{
  "n_kv_head": 2,
  "rope_base": 1020.0,
  "rope_fraction": 0.5,
  "bias": "none",
  "init_std_up": 0.0625,
  "lr_head": 0.00791,
  "decay_fraction": 0.386,
  "seq_len": 256
}
Each number is 128 + 24 x the weight over the matrix's rms, rounded and kept within 0 to 255. Layers, rows and columns count from 0.

# layer 5 MLP gate, 192x64, rms 0.294, rows 48-82, columns 0-63
[[134 147 106 140 148 102 112 126 103 131 113 113  94  90 104 145 106 108 100 136 153 157 142 118 133 157 140 134 158 145 137 131 117  98  98 151 154 149 136 145  88 115 158 120 167 116 122 154 150 114 137  84 106 157 118 134 145 151 128 136 127 118 108 125]
 [138 145  58 165 115 138 161 132 106 147 142 135 104 132 153 119 166 153 145 130 118 107 112 132 138 112 104 147 137 100 158 121 131 149 149 129 178 101 104 127 126 133 120 129 119 100 136 169 141 129 117  94 130 107 140  99 109 120 112  88 152 152 123 125]
 [131 141  64 121 144 151  84 122 144 143  98 154  84 144 149 119 137 186 123  96 132 121 138 162 124 194 145 130 130 140 146 139 109 116 106 112 127 132 140 101 126 159 100 123 140 149 141 128  94  99 155 104 115 139 135 113 159 133  92  83 122 171 127 101]
 [143 119 149 103 131 159 170 137 189 162  85  67 142 134 124 156 154 123  91 149 145 143  94 117 150 151 154 130  95 126 118 123 111  97 134  85 154  96 153 143 132 142 117  95 127  97 115 113 147  98 122 122 144 184 127 129 140 128 106 178 121 109 103 122]
 [134  76 129 107 158 118 147 187 148 139 139 115 165 103 172  96 141 159 112 129 106 129 132 154 129 123 129 141 110 132 126 154 164 105 168 108 172 171 129 123  76  99 136 121 119  77 101 102 134 124 131 163  56 152 143 119 154 118 118 173 116 105 111 106]
 [127  98 146 145 124 148 136 105 100 164 102 176 137 108 124 132 154 150 100 121 117 130 123 118 128 147 100 116 159 131 132 118 141 128 164  93 157 158  97  99 125  85  87 108 104 151 134 133 131 163 135 129 120 125 107 146  96 118 110 147 140 158 111 118]
 [151 106 148 109 111 136 134 136 176 124 126 109 128  91 149 150 173 179 122 120 117 137 134 139 108 188 108 122 134 120 144 124 121 134 136  88 140 158 128 107  97 144 115 118 154 136 116 142 108 113 117 119 100  99 155 130 159 133 126  59 104 139 108 141]
 [148 120 122 113 116 172 134 136 181 187 108 113 120 121 126 143 176 120 118 105 144 122 147 132 140 118  92 118 114  64  89 144 109 119 129 104 175 148 156  98 131 127 106  95 109 120 135 113 131 121 136 112 138 173 145 156 160 124 123 109 141 138 121 135]
 [148 140 132 137 160 106 184 118 145 150  90  89 158 158 193 142 206 179 149 112 141  85 156 109 124 149 163 142 104 142 148 145  75 128 113  88 126  85  76  98 180 128  98 124 108  86 129 116 128 126 133 150 138 115 102 139 138 138 122  88 130 129 149 121]
 [113 110 142 126 135  62 130 130 132 184 120 102 186  79 135 155 149 135 112 114 170 121 173  65 174 146  97 165 103 135 125 181 115 118 151 120 161 141 128  92 115 141 124 101  89 119 109 138  97 142 157 131 150 110 125 155 132 115 140 109 130 117 146 126]
 [171 104 125 155 135  96 151 130 135 127 129 138 147 126 121 107 121  82 137 123 126 103 154 176 147 164 145  91  79 149 144  56 119 138 104 120 100 110 167 122 176 116 123 147 117 103 135 160 150 152 141 108 110 172 130  94 133 107 109 144 122 163 117 154]
 [120 107 121 104 140  93 125 181 169 139 161 132 136 137 140 133 127 121 136 172 128  97 141 137 130 122 157 128  98 134 111 104 139 130 133  87 136 166 155 122 125 116  93 119 170  95 164  89 130  67  80 148 103 147 172 105  97 148 141 172 125 121 115 125]
 [129 123 142 171 156 119 125 165 156 120 109 153  97 122 131 132 128 128 125 127 134  95 109 120 161 105 154 110  64 139 127 117 143 134 133 124 146 118 168  96 161 121 115 140  99 124 138 145 144  71  98 138 136 176 173  98  82  96 100 115 137 130 130 122]
 [ 90 103 145 166 104  79 153 109 151 104 155 144 146 197  95 121 134 127 136  85 114 121 150 141 172 144 152 100  86 142 150 115  97 148 137 130 132  93 129  98 129 126 118 139 119  95 116 143 126 107  96 148 142 134 128 106 136 157 155  93 151 133 137 137]
 [139 120 127  93 142 143 127 117 179 168 120  89 152 112 114 126 142 141 139 139 180 133  98  92 143 167 102 112 119  86 106  99 140 117 157 116 106 146 150  74  72 107 107  98  91 106 150 146 124 139 130 112 148 194 162 145 152 118 131 152 129 151 104 144]
 [116 132 135 123 112 140 135  81 152 119  98 108 168  95 132 140 158 123 148 120 162 148 126  87 163 138 170 140 128 130  88 127 106 145 126 134 121 120 141  94 145 153 117 126 125  92  98 176 109 113 118 168 115 152 102 111 149 113 126 119 113 147 156 129]
 [120 120 116 105 130  85 144 140 212 132 113 167 135 138 151 141 151 121 120 147 146 110 109 112 139 124 112 140 106 177 131 148 119 121 110  97 140 176 151 110  90 138 144  79 150  88  77 142 167 127 118 141  91 148 102 160 138 103  99 171 135 125 122 124]
 [118 113 154 119 105 124 142 150 151 148 117  87 106 134  96 149 143 142 147 129 116 115 148 131 172 118 105 125 143 145 113 150  95 170 119 131 108 122 155  97 130  88 140 153 114  82  87 118 110  93 119 172 110 149 146 123 138 114 128 175 107 172 143 123]
 [132 107 141 161 129  95 117 151 170 122 118 116 131 142 101 123 153 104 118 152 149  78 160 111 110 127 129 124 100 143 124  94 119 123 115 132  92 100 148 106 217 126  99 170 101 107 134 128 122  81 139 146 137 176 172 154 155 133 118 142 125 139  86 123]
 [138 115 114 120 123 137 178 114 155 164 122 114 154  99 133 144 146 119 117 140 100  92 161 152 113 146 120 120 148 108 141 105 151 139 122 106 152 120  97 135 108 110  78 152 117 136 127 150 146 115 130 152  84 145 159 132 174 127 143 141 125  96  90 107]
 [ 98 125 140 110 151 113 121 121 124 143  98 123 166 130 119 141 152 176 133 107 164 153 150  71 196 115 125 151 143  98 137 134 136 115 124 102 165 131 129 109 109 149 107 101 139  90 108 132 130 113 114 163 157 110 143 165 158 144 104 116 135 149 125  80]
 [158  84 153 140 131  52 181 130 174 112 154 123 174  95 110 149 168 176 125 139 114 159 145  70 161 113  76 138 143 154  94 131 142 123 145 141 101 182 118  87 126 105 137  77 119  87 106 103 136 108  96 158 105  96 112 141 129 156 115 158 153 139 134 126]
 [133 101 144 149 126  73 155 139 156 117 124 146 147 120 126 123 113 128 123 180 166 128 153  80 177 140  90 125 135 158 131 118  94 113 139 106 153 143 116 112 107 119 105  76 150  71 128 131 127 144  96 166 137 175 126 110 159 109  99 130 114 152 135 146]
 [132 110 146 116 102 125 141 121 147 162 131  91 126 112 198 129 165 159 172 114 136 138 106 126 121 110  98 142 112 169 158 103  96 126 132 149 119 144 126 136 133 147 114  65 143  85  98 104 147 129 143 164 105 131 140 128 149 125  90 179 121 116 120 145]
 [144  92 128 121 138  90 140 121 140 155 118 144 124 145 125 120 136 140 138 114 106 142 153 103 113 116  95 129 111 162 154  78 121 152 118 160 108 127 135 145  77 145  99 115 184 104 107 163 122 126 141 111  87 196 112 116 128 149 130 113 140 133 100 132]
 [162 117 119 171 159 117 118 135 142 122 105 112  81 145 111 154 104 159 125 142 134 122  92 141 148 115 168 108  95 106 162 110 126 170 119 133 140 131 150  94 169 115 125 110 103 112  99 180 124 112 140 128 162 177 115  80 110 133 124 130 122  86 158 153]
 [118 136 117 129 127 120 166 124 136 122 124 155 108 109  65 130 207 159 111 127 158 102 157 114 169  96 139 149 129 114 124  90 124 120  82 155 138  97 137 108 144  91 104 111 137 135 121 153 170 118 122 115 107 141 142 121 138 116 146 118 112 132 135 137]
 [178 103 115 115 116 130 126 140 111 129  92 118 101  86 187  83  94 123 151 139 107 109 141 143 139 149 151 126 123 131 170 119 154 148  82 121 156 134 121 151 139 108 124  94 161  79 138 160  98 116 134 122  84 165 167 105 137 147 112 135 178 149 154 126]
 [146 146 131 108 136 108 114 112 136 165 135 126 148 124 131 168 151 124  87 155 146 108 132 136 179 119 134 159 130 113 123  94 150 117 117  82 124 168  79 104 108 140 136 102  86 123 118 136 143 131 104 191 162 127 124 156 146 118 111 139  97 117 119  88]
 [131 151  83 123 124 114 157 116 125 129 103 127 136 111 111 159 155 159 116 155 158 139 137 110 152 134 121 164 134 134 109  91  89 122  87 142 144 157  86 105 105 162 133 103 116 111 128 171 147  97 109 171  98 206 118 157 116 138 114 130 113 146 132 135]
 [115 131 109 100  97 113 138 146 156 160 105 109 128 142 164 132 133 154 123 130 136  82 141 151 133 128 120 137 134 127 161  94 196 137 111 157 128 151 130 160  55 114 130  75 115 162  94 116  75 124 118 108 126 182 167 108 104 113 110 157 135 163 108 119]
 [152 141 103 160 143 114 155 150 122 110 100 121 134 107 140 137 132 104 130 120 140  55 156 132 138 143 155 139 110 113 146 108 159 143 116 153 119 123 148 146 105 112  97 105 145 107 123 148 131 137 134 102 100 100 185 111 117 146 129 145 110 123 120 139]
 [146  99  93 130 124 109 150 118 144  93 104 134 129 141 134 136 148 137  99 103 134 141 140 174 156 130 126 132  77 107 136 150 126 117 123 145 137 123 168 139 185  70 142 177 134 100  70 106 118 106 118 133  94 129 167 101 119 152 109  96 112 136 176 140]
 [ 74 134 119 106 110 123  87 160 137 128 106 166 128 133 105 151 144 177 105 125 169 141 155 162 144 122  90 149 143 110 140 100 129 125 157 113 134 139  75  89 111 158 145 122  97 130 132 119 125 116  87 100 141 204 121 163 152 125 164 104 113 139 126 116]
 [132 144 133 114 104 152 158 118 148 147 123 146 165 123 105 138 177 147 139 145 133 132 133 100 110 144  89 125 128 110 152 109 150 126 149 130 112 175  82  79 117 105 141 131  78 132 127 147 133 102  86 129 169 112 117 167 130  94 111 114 137 124 135 147]]
# layer 5 MLP up, 192x64, rms 0.285, rows 48-82, columns 0-63
[[115 115 125 135  90 147 139 154 150 120 131 156 109 146 122 138 130 144 130 132 133 126 117  78 106 124  71 159 126 140 147 160 131 182 121 106 104  85 118 127 152 125 153 142  85 132 152 128 134 135 103 145  93 108 117 162 142 111 134 118 138 114 129 142]
 [119 125 141 132 134 160 134 156 143 139 154 117 117 124 107 138 189  83 125 136 133 102  99 123 102 112 138 165 128  87 128 120  81 148 112 126 159  88 116 138 139 120 120 118  93 135 110 148 128 139 152 157 118 116 120  77 117 120 130 181 126 171 100 148]
 [133 138 122 131 104 120 111 110 136 128 128 137  91 159 131 161 119 153 161 132 142 121 124 116 104 157 148 154 129  84  86 112  76 116 164 133 110 113 167 126 136 167 128 116 110 131 126  74 124 112 157 118  88 100 154 149 155 130 130 154  99 128 134 180]
 [157 123 104 127 135 128 119 148  85 133 148 141 129 133  95 100 155 140 168 109 149 115 165 143 117 119 106 123 171 101 142 132 136 125 122 112  96 131 126 109 113 122 123 133 104 120 147  97 145 138 106 145 112 108 152 135 157 127 119 101 148 175 119 109]
 [156 141 109 126 155 146 114 129 128 131  82 154 103 119 117 133 136 110 148 148 164 122 137 173 140 122  92  86 114 102 129 127 133 118 130 119 130 117  89 111 183 124  85 135 110 167 158 195 134 132 132  97 204 100 152 153 119 113 132  79 129 139 121 124]
 [127 116 120 131 134 127 132 117 125 144 131 127 145  81 144 140 126 119 102 100 137  71 160 148 133 125 154 102 158 102 132 180 145 120 148 145 145 130  95 109  88 134 133  90 113 124 164 111 166 156 152 152 112 105 164  96 123 161 117 152 111 146 105  99]
 [ 82 152 120 125 106  92  89 126 104 162 131 115 108  79 119 148 136 128  95 152 131 114 129 125 135 147 143 162 144 150 143 104 122 175 126 142 123 147 120 137  84 132 151 117 112 136 116 101 147 133 121 155  83 152 127 143 139 104 149 145 122 134 114 147]
 [136 145 152 126  96 187 118 104 129 163 111  82 131 121 134 126 184  91 162 111 120 132 151 138 120  93  85 142 143  78  98 155 116 142 134  86 161 103 148 119 120 130 107 112  95 122 136 113 107 155 154 103 151 125 131 169 185  96 149 121 120 137 114 177]
 [ 81 133  99 120 144 121 196  91 111 147 140 101 152 117  80 125  83 122 118 186 125 112 120 140 158 108 165 144 118 136 114 103 145 108 151 145 153  97 148 131 146 136 136 170 103 133 104 143 126 122 129 145 181 143 110 103 113 159 130 123 142 132 129 136]
 [114 143 125 120 123 133 126  80 140 118  86 124 112 163  67 145 149 134 151 117 201 110 128 129  66 117  81  96 126 116 135 152 160 135 147 155 111 148 158 140  81 145 105 117 130 121 114 171 149 140 140 147 118 140 126 148 147  87 121 110 134 105 131 155]
 [142 106 141 183 152 127 186 133 159 131  80 115 123 151 171 130 161  91 116 119 116 145  92 141 164  94 169 127 139 140 123 145 133 124  98 138 105 146 147  99 144  99  80 129 122 137  93  82 128  93 127 132 140  80 132 109 111 142 131 145 125 160 114 124]
 [120 116 125 160 137 109 162 157 149 129 131 161 129 122 141  83 101  98 104 140  77 142 111 139 125 145 166 132 122 125 182 119 113 185  99  80 102 135 204 108 141  98 129 127 177 156 146 101  88  84 125 113 108 138 141 107 128 159 128 143 116 145  86 102]
 [ 99 146 169 153 132 146  79 120 106 140 111 148 146  90 110  88 113 116 137 125 129 127  90 125 139 128 186 152  82 162 129 113 110 145 125 102 144 122 140 139 174 124 136 137  78 107 133 164 170  77 133 148 131 190  94  99 122 112 153 116 157  94 133 143]
 [160  92  88 141 139 115 109 130 129 116  84  99 110 102 139 116  92 131 169 156  94 127 131 119 128 108 153 134  88 110 104 142 133 107 153 137 143 104 145 146 102 132 171 139 186 157 174 126 146 138 138  96 139 143 162 121  77 128 129 162 104 142 115 121]
 [190 110 124 119 155 172 141 144 135 126  90  77 185 129 146  98 130 130 199 156 153 148  86 108 115 132 119 120 122 135  91 100 163 146 158  67  77 138 172 131  81 124 130 100 157 131 193  94  62 180 155  83 177 161 111 115 124  90 107 155 114 114 125 140]
 [129 119 148 136 127 150 147 119 139 102 157 107 120 169 120 130 125 118 139 169 178 124 123 113 122 122 147 116  82 120  99 153 122 120 131 168 124 117 122 103 142 112 124 169 145  76 118 160 127 145 132 158 125 119 142  67 112 126 128 107  97 174 104  99]
 [152 123  97 142 157 149 142 137 120 164 118  68 123 102 129 103 133 157 138 104 129 141 183 180 134 151 104 101 123  75 128  92 178  76 130 112 123  81  84 146 155  95  87 168 117 134 152 133  92 104 105 110 172 124 191 108 136 168 147  64 185 125 142 110]
 [133  96 129  73 102 112 115 123 125 136 116 118 148 103 122 155 164 115 127  84 103 105 130  86 122 134  96 124 144 107 145 171 141 113 143 159 124 146 130 110 155 139 135 148 126 149 123 141  76 171 147 127  50  70 148 179 184 149 128 144 113 155 109 127]
 [122 120  70 132 145  87 143 127 145 101 141  84 157  97 150  68 128 126 155 125 103 159 142 126 161 139 164 138 140 136 141 125 148 126 136 151 112 169  54  93 145 142 143 100 156 142  97 151  97 176 156 132 168 102 109 118 121 107 139 131 164 112 152 125]
 [142 105 140 119  89 137 169 135 145 155 158 108 108 118 114 129 109 112 127  99  81 124 151 181  80 126 127 179 153 114 118  88 104 137 135  90 147 133 133 171 138 136  88 177 132 158 155 101 117 118 138 136  97 125 109 109 167 128 136 125 126  91 110 135]
 [117 114 139 109 146 131 117  81  82 110 118 110 190 132 137 155 146 110 109 113 154 146 165  82 191 119 145 169 133 103 147 105 139 123 142 152 177 131 126 119 113 122 127  96 162  99 123 127  80 149 155 144 178  81 119 129 151 120 128 126 136 188 114  71]
 [ 89 132 136 201 143 103  53 105 133  93 140 107 151 169 165 109 144 157  78 142  89 141 113  90 113 106 106 111 112 110 134 178 120 119  61 110 123 175 108 162 133 168 147  93 137 144  79 141 179 113 117 140 121 168 129 123  85 164 167 169 123 119 162 135]
 [113 135 130 148 131 173 127 128 144 119  81  88 141  96  92  84 146 147 130 134 144 149 131 149  95 115 174 126 103 116 108 178  95 144 144 135 167 115 167 122 147 124 137 135 116 186 150 155 102 125  99 131 143 120  86 122 111 107 111 115 125 120 164 124]
 [150 165 147 127 144 130 114 135 110 144 105 100 131 154 107 114  88 103 112 117  92 150 172 149 153 143 161 119 129 101 119 138 152 145  82 106 132 115  96 129 138  69 147 148 126 132 127 143 117 136 177  90 155  91 138 105 119 120 125  85 167 121 149  96]
 [128 136 113 132 101 161 119 162 122 109 105 134 104 149 154 148 100 144 136 164 161 113 102 130 120 168 155 108 131 117  64 115 161 121 144 109 105  86 120 134 140 145 154 127 102 150 149 118 175 111  76 125 141 173 124 111 127 124 116 136 131 114 122 135]
 [125 150 134 152 168  99 142 122 143 126 105 146 121 144 141 119  86 170 150 125 115  97  91 167 146 100 160 134  97 132 159 128 146 124  85 138 122 147 145 124 135 156 134 119 108  92  87 168 147 106 141 130 146 171 148  76  89 131 148 121 111  86 146 127]
 [163  99 106 144 163 126 101 159 127 136 115 101 128 126 181 131  57 136 127 134 108 152 127 114  98 172 115 111 116 141 149 128 134 128 141  91 118 150 123 129 118 150 128  96 137 113 107 139 142 117 119 130 139 161 106 100 110 140 128 133 161 151 109 122]
 [127 151 140 142 134 123 159 145 164 126 159 126 156 126  84 123 141 100 121 137 144 112 100 127 108 122 129  80 141 122 114 134 147 147 177 130 153 150 132 104 130 136 116 134 102 137 135 113  77 154 115 106 162 120 126 123 138 108 136 135  94 158  92 115]
 [105 101 108 177 123  94 102 163 136 114 147 148 119 117 155 138 130 139 115 141 136 125 128 129 147 104 130 132 151 149  85  94 108 141 146 124 133 194 134 121 107 114 142 137 114 146 138  91 110 140 110 149 124 158 106 135 154 119 126 114 108 163 143 116]
 [136 142  98 148 107 106 138 170  99 120 143 157 121 140 132 104 148 132 113 135 150 135 138  99 139 110 132 143 146 131 139 137 100 110 113 102 145 156  98 144 137 152 103  86 149 129 134 113  96 155  82 135 110 122 114 135  99 130 139 122 116 145 148 128]
 [111 132  94 167 119 170 146 163 132 102 108 117 102 120 114 182 140 133 139 123  88 123  89 148 137 151 130 117 126 149 125 105  87 149  94  84 132  63 149 123 144 123 141 144  98 109 122 173 132 149 179 119 145 117 110 108 131 129 116 122 122 151 135 151]
 [132 109 164 145 145 131 140 181 142 164 147 123 121 153 158 160 107  92 141 116  96 109 102 106  99 150 124 157 153 164 108  99 117 134 108 147 135 115 110  98 145 104  91 157 124 114 115 134 128 121 159 130  84 145 125 106 115 147 143 145 119 134 121 131]
 [108 128 125  88 139  97 192 185 134 161 138 127 159 113 143 166 132 117 155 120 144 109 138 119 149 129 110  92 131 114  85 138 126  94 178 151  98 180  58 124  99 157 114  74 100 125 131 169 139 157 152  72 195 105 113 144  97 125 135 161 144 141 120 101]
 [120 137 115  74 116 105 120 109 133 151 149 130 140 120 134 144 141 159 114  76 119 128 161 116 124 131  88 132 140  98 134 162 178 111 128 130 108 146 112 100 151 156  97  84 114 139 131 135 158 139  85 123 129  78 160 187 150 135 150 145 108 146 117  88]
 [133  87 143 144 145 105 139 139  93 101 128 124 122 123 120 132  84 103  91 147 166 126  98 124 116 145 100 107 133 167 130 163 124 104 104 113 125 145 170 144  88 137 158 110 126  77 137 144 121 149 137 135 105 177 131 111 173 157 137 141 125 108 160 143]]
# layer 5 MLP down (transposed), 192x64, rms 0.276, rows 48-82, columns 0-63
[[145 125 153 109 123 130 122 126 128 124 154 145 109 164 164 113 130 145 131  93 112  88 125 135 135 143 126 154 106 121 135 123 157 151 149 129  83  92 124 127 151 123 119 104 106 132 137 103 144 112 117 130 115 145 205 116  91 122 118 133 133 134 136 126]
 [138 129 116 129 153  86 140 155 110 122 150  85 110 154 154 160  83 120 110 106 154 168 157 119 126 121 102  99 130 120 146 133 126  83  89  94 141 133 130 149 117 140 135 157 165 144 111 173 126 106 110  91 151 114 121 118 127 137 159 145 134 151 103 128]
 [130 119 184 163 121 114 143 119 142 112 116 109 158 153 121  65 135 121 114 107 111 132 117 129 119 110 129 139 153 159 113 132 134 131 104  93 127 153 125 154 196  72 113 139 121 133 158 120 150 142  94 131 110 107  84 124 104 129 109 154 152 128 145 149]
 [138 120 150 150 120 148 149 132 155 170 134 102 126 120 133 145 152  80 144 111 119 118 123 118 133 135 131 137  99 117 104 163 185 130  95 148  96 125 120 148 118 145 113 132 103 102 124 142 143 120 119 127 137 116 104 139 109 143 139 123 103 118 119 105]
 [143 133 128 139 151 183 119 119 143 119 112  85  78 151 143 153 158 125 159 137 132  93 135 152 167 150  97 141 116  68 164 105 112 118 145 100 165 177  99 128 123 116  96  94 171 123 139 136 127 119 111 101 133 137 166 143 100 115 131 133 113 136  92 111]
 [140 112 154 146 124 160  99 125  89 150 115 162 151 172 130 164 125 131 136 164  87 183 146 127 145 130 112  88 120 148 107  83 158 138 136 128 148 116 127 126 132  90 122 169 107 138 119 106 105 113 130 112 112 150  51 121 113 101 127 150 103 134 136 147]
 [ 93 132 126 152  96  90 129 148 125 132 146 125 107 147 119 118 101 144 114 139 120 110 133 148 134 122 132 139 123  93 140 129 102 147 105 147 113 119 173 147 155 126 117 105 124 151 117 106 182 150 126  96  86 106 189 163  97 107 150 117 138 128 137 153]
 [105 130 139 112 127 119 101 166 167 122 135  92 113 138 152 138 130  77 168 152 100 125 109 169 125  80 104 145 154 203 142 142 124 156 130 155 102 104  96 118 110 102 116 131 126 147 113 128 117 150 153 101 113 105 122 138 125 124 211 108 123 126 110 162]
 [ 99 168 136 124  70 123 154 112 157 160 156 160 152  75 132 103 122 160 110 129 145 129 114 126 115 119 136 120 116 124 124 128  46 143 112 115  83 128 125 115 158 131 149 126 133  90 136 151 125 125  99 131 155 142 142 115 140 139 138  94 122 149 151 166]
 [128 136  93 120 149 127 151 109 106 103 139 161 154 185 137 113 163  70 113 119 116 137 120 165 141  67  92 125 163  96 158  84 135 123 115 144  92 122 106 132 125 121 127 141 153 128 167 100 115 115 127 162  99 146 114 140 131 186 103 145 136 158 109 121]
 [155 102 114  73 117 112 125 143 175 120 166 148 160 147 138 146 147 134  97 141  92 167 132 159 103 116 155 158 137 114 108 131 131  82 127 101  91 111  70 142  97 113 103 106 115 150 103 157 149 144 129 135 122 144 118 158 153 125 164 133  92  94 142 160]
 [139 127 108 118 164 131 101 114 173 126 177 110 164 145 133 124 124 146  94 179 137  95 203 111 153  80 160  95  75 145 153  95 122  84 124 128 137 148 117 145 125 131 122  99 123 100 131  93  86 120 140 159 103 138 112  86 145 146 151 130 121 134 119 149]
 [127  98 149  76  96 121  96 119 109 139 117 100 163 117 133 141 149 129 136 110 171  78 137 115 120 121  76 139 180 102 135 119 148 155 144 158 104 100  99 108 126 158 126 136 121 169 137  97 156 161  94 119  84 123 149 136 148 132 134 125 139 151 124 181]
 [ 58 127 118 140 129  42 141 138 142 132 104 133 108 184 137 178 176 126 121 143 150 147 141 137 119 101 136 114 104 168 150 136 112 134 153 149 163 136 123 122 106 134 147 128  93 121 113 130 140 138 106 126 112  80 129  84 102 176 136 103 123 121 136 124]
 [174 105 131 154 136 109 153 127  75 119 119 158 147  96 102 149 165  79 114 151  43 139 142 135 136 100 125 144 150  78 149 137 185 161 136 145 100 106 105 154 152 123 142 136 155 169 123  84  70 113 149 127 133 111 125  82 110 104 152 156 175 117 130 147]
 [124 123 146 133 133  94 173 122 138 141  90 152 133  73 126 132 143  81 109  78 115 158 125 118 162 137 137 149 175 127 142  97 125 134 125 105 123 127 178 147 120 166 116 116 109 146 127 129 128 154 126 100 128 126 106 113 112 136  70 160 123 156 130 164]
 [164 133 141 127 161 149 100 128 157 167 100 153 119 122 174 140 136 109 149 119 125  85 104 173 153 167  97 103 127 115 121 118 192 144  76 151 154 176 115 119 143 184 139  98 137  88 108 149 139 128 130 134  67  80 153 134 131 131 136 108 104  98 107  91]
 [152 171  84 152 112 111 116 131 140 155 132  91 122 149 100 115 118 136 133 122 105 128 144  87 134 160 154 185 161 104 119 106 162 145  81 116  77 114  95 101 164 134 130 133  94  79 107 144 143  92 132 158 157 140  98 122 157 184 145 144 115 138 155  95]
 [150 158 190 148 157 119 127 149 169 124 135 113 131 141 136 110 149 158  98 112 133 112 139 137 182 144 110  72 136  98 105 193 151  81  87 146 118  89 138 142 132 102  93 107 133 140 156 133 120  67 119  94 175 138 121 127 101 150 111 139 127  92 139 135]
 [118 138 117 191 141 119  93 100 117 122 117 135 112 132 103 155  84 113 105  70 127 149 129 117 161 139 110 157 167 159 127 124  99 178 147 139 108 108 141 143 158 124 137 185 148 162 118 109  85 148 112 117 126 119 128  98 117 111 149 127 142 105 119 142]
 [138 157 120 128 127 115 119 128 140 134 106  75 138 163 111 124 115 115 143 108 127 115 129 105  82 120 117 132 146 129 124 121 120 131 121 142 114  78 178 219 164  99  92 124 149 175 122 142 112 178 162  92 149 152 109 104  91  87 157 176 125 125 136 123]
 [184 142 165 103  98 126  56  88 111 135  99 130 104 176 140 145  99 103 108 122 111 106 140 182 149 126  62 138 141 138  98 124 117 120 121 119 136  87 148 144 128 176 112 136 130 114 205 184 127 132  98 119 183 145 107 176 139 103 134 181 135 142 109 103]
 [115 109  96 154 148 142 132 106 164  96  96 126 106 153 105 164 109 162 114 169 139 139 101 176  76 138 104 120 119 118 147 132  78 158 123 130 101 150  94 110 113 163 147 140 143 137  79 159 133 112 164 132 146 143 141 130  98 105 136  87 152 166 123 155]
 [107  83 154 132  99 132 130 143 121 158 133 150  86 139 149 113 136  99 140 146 145 159  87 115 175  88  96 133 148 149 155  85 141 124 146 147 139  95 160 148 109 133 118 134 127 171 100  81 137 132  97 161 110  97 177 111 156 137  95 116  97 134 116 147]
 [152 141 119 146 139 113 152 127 167 125 182 116 124  87 173 109 111 130 162 156 103 100 162 145 114 166 127 151  82 132 109 100 164 103 123 127 115 156 146 108 117  80 132 110 132 139 148 111 116 114 117 143 108 148 162  97 133 115  90 111 116 145 120 126]
 [159 105 127 108 144 132 132 152 128 133 129 126 122 104  95 105 128 108 143 138 128 140 112 134  93 110 129 160 126  73 145 137 116 190 122 136 126 148  91 114 143 120  97 150  98 106  86 174 107 165 139 143 138 125  91 151 178 175 112 161 109 106 120 132]
 [119 130 148 127 133  94 123 103 174 164 129 138 100 135 135 169 161 138 117 111 119  71 168 117 149 135 135  91 102 132 143  98 146 122 100 127 142 127 162 135 128 115 100 140 110 153 135 148 143 106 145 134 133 152 129 131  78 157 143 151 138 133 126  79]
 [150 141 149 127 160  91 152 154 101 101 115 113 168  81 155 121 106 116 101  86 141 147 146 133 124 134 130 109 134 158  91 122 132 138 118 139 117 146 140 125 126 152 101 167 103  94 119 126 103 118 155 129 111 119 139 103 133 116 153 108 132 133 147 150]
 [147  87 145 141 150 101 146 146 117 150  96 132 113 114 101 117 124 132 107 142  99 131  89 165 154 152 129 135 148  91 155 158 127 177  96 122 164 115 129  84 115 126 122 133 111 172  93 122 131 128 112 142 140 153 135 140 145 114 143 130  97  83 157 124]
 [141 109 103 136 115 142 132 131 161 105  94 159 127  88 119  96  97 132 120 121 140 158 117  99 121 116 141 115 143 126 116 113 139 128 166 132 135 130 144 107 146 141 121 165 155 152 106 136 132 152 147 170 118 131 142 183 126 100 124 121  95 116 127  92]
 [122 133 123 104 105 147  94 120 144 134 124 115  85 121 107 127 111 122 116 128  98 135 142 121  89  90 129 188 130 126 158  92 151 139 106 141 124 177 154 144 110 143 178  72 110 136 153 147 170 130 111 118 159 123 113 133 161 102 131 145 166 113 116 120]
 [108 137 105 157 141 148 156 144 144 174 117 104 121 144 174 159 147  97 116 106 146 114 161 111 113 126 143 139 114 122 117 101 121 125  83 141 126 128  93  89 100 147 137 141 162 114 159 114  95 148 116 132  89 114 173  96 159 158 149 114 109 140 123 122]
 [127 114 130 167 100 130 164 128 102 106 146 141 120 163  96  96 120 118 149 132 174 115 120  99 157 167 167 103  61 110 113 107  86 150 103 135 110 104 138 167 174  91 114 110 133 136 167 130 143 149 104  85 116  87 141  91 136 134 144 157 128 168 157 145]
 [144 125 126 142 164 114 152 138 137 107 120 133 101 120 130 143 153  98 173 143 144 131 121 156 172 102 118  96 119 135 136 112 134 107 103 123 141 112 156 125 104  88 131 152 149 155 111 122  98  86 218 105 111 150 139  73  76 147  88 123 141 128 132 150]
 [126 134 124 159 114 139 145 109 153 176 131 127 132 143 120 148 145 159 120  76  97 155 114 114 163 115 119 129 108 111 147 114 161 103 126  49 162 130 113 136 185 115 117 140 114 131 126 119 117 114 142 152 151 117 128 132 112 100 102 111  97 122 158 154]]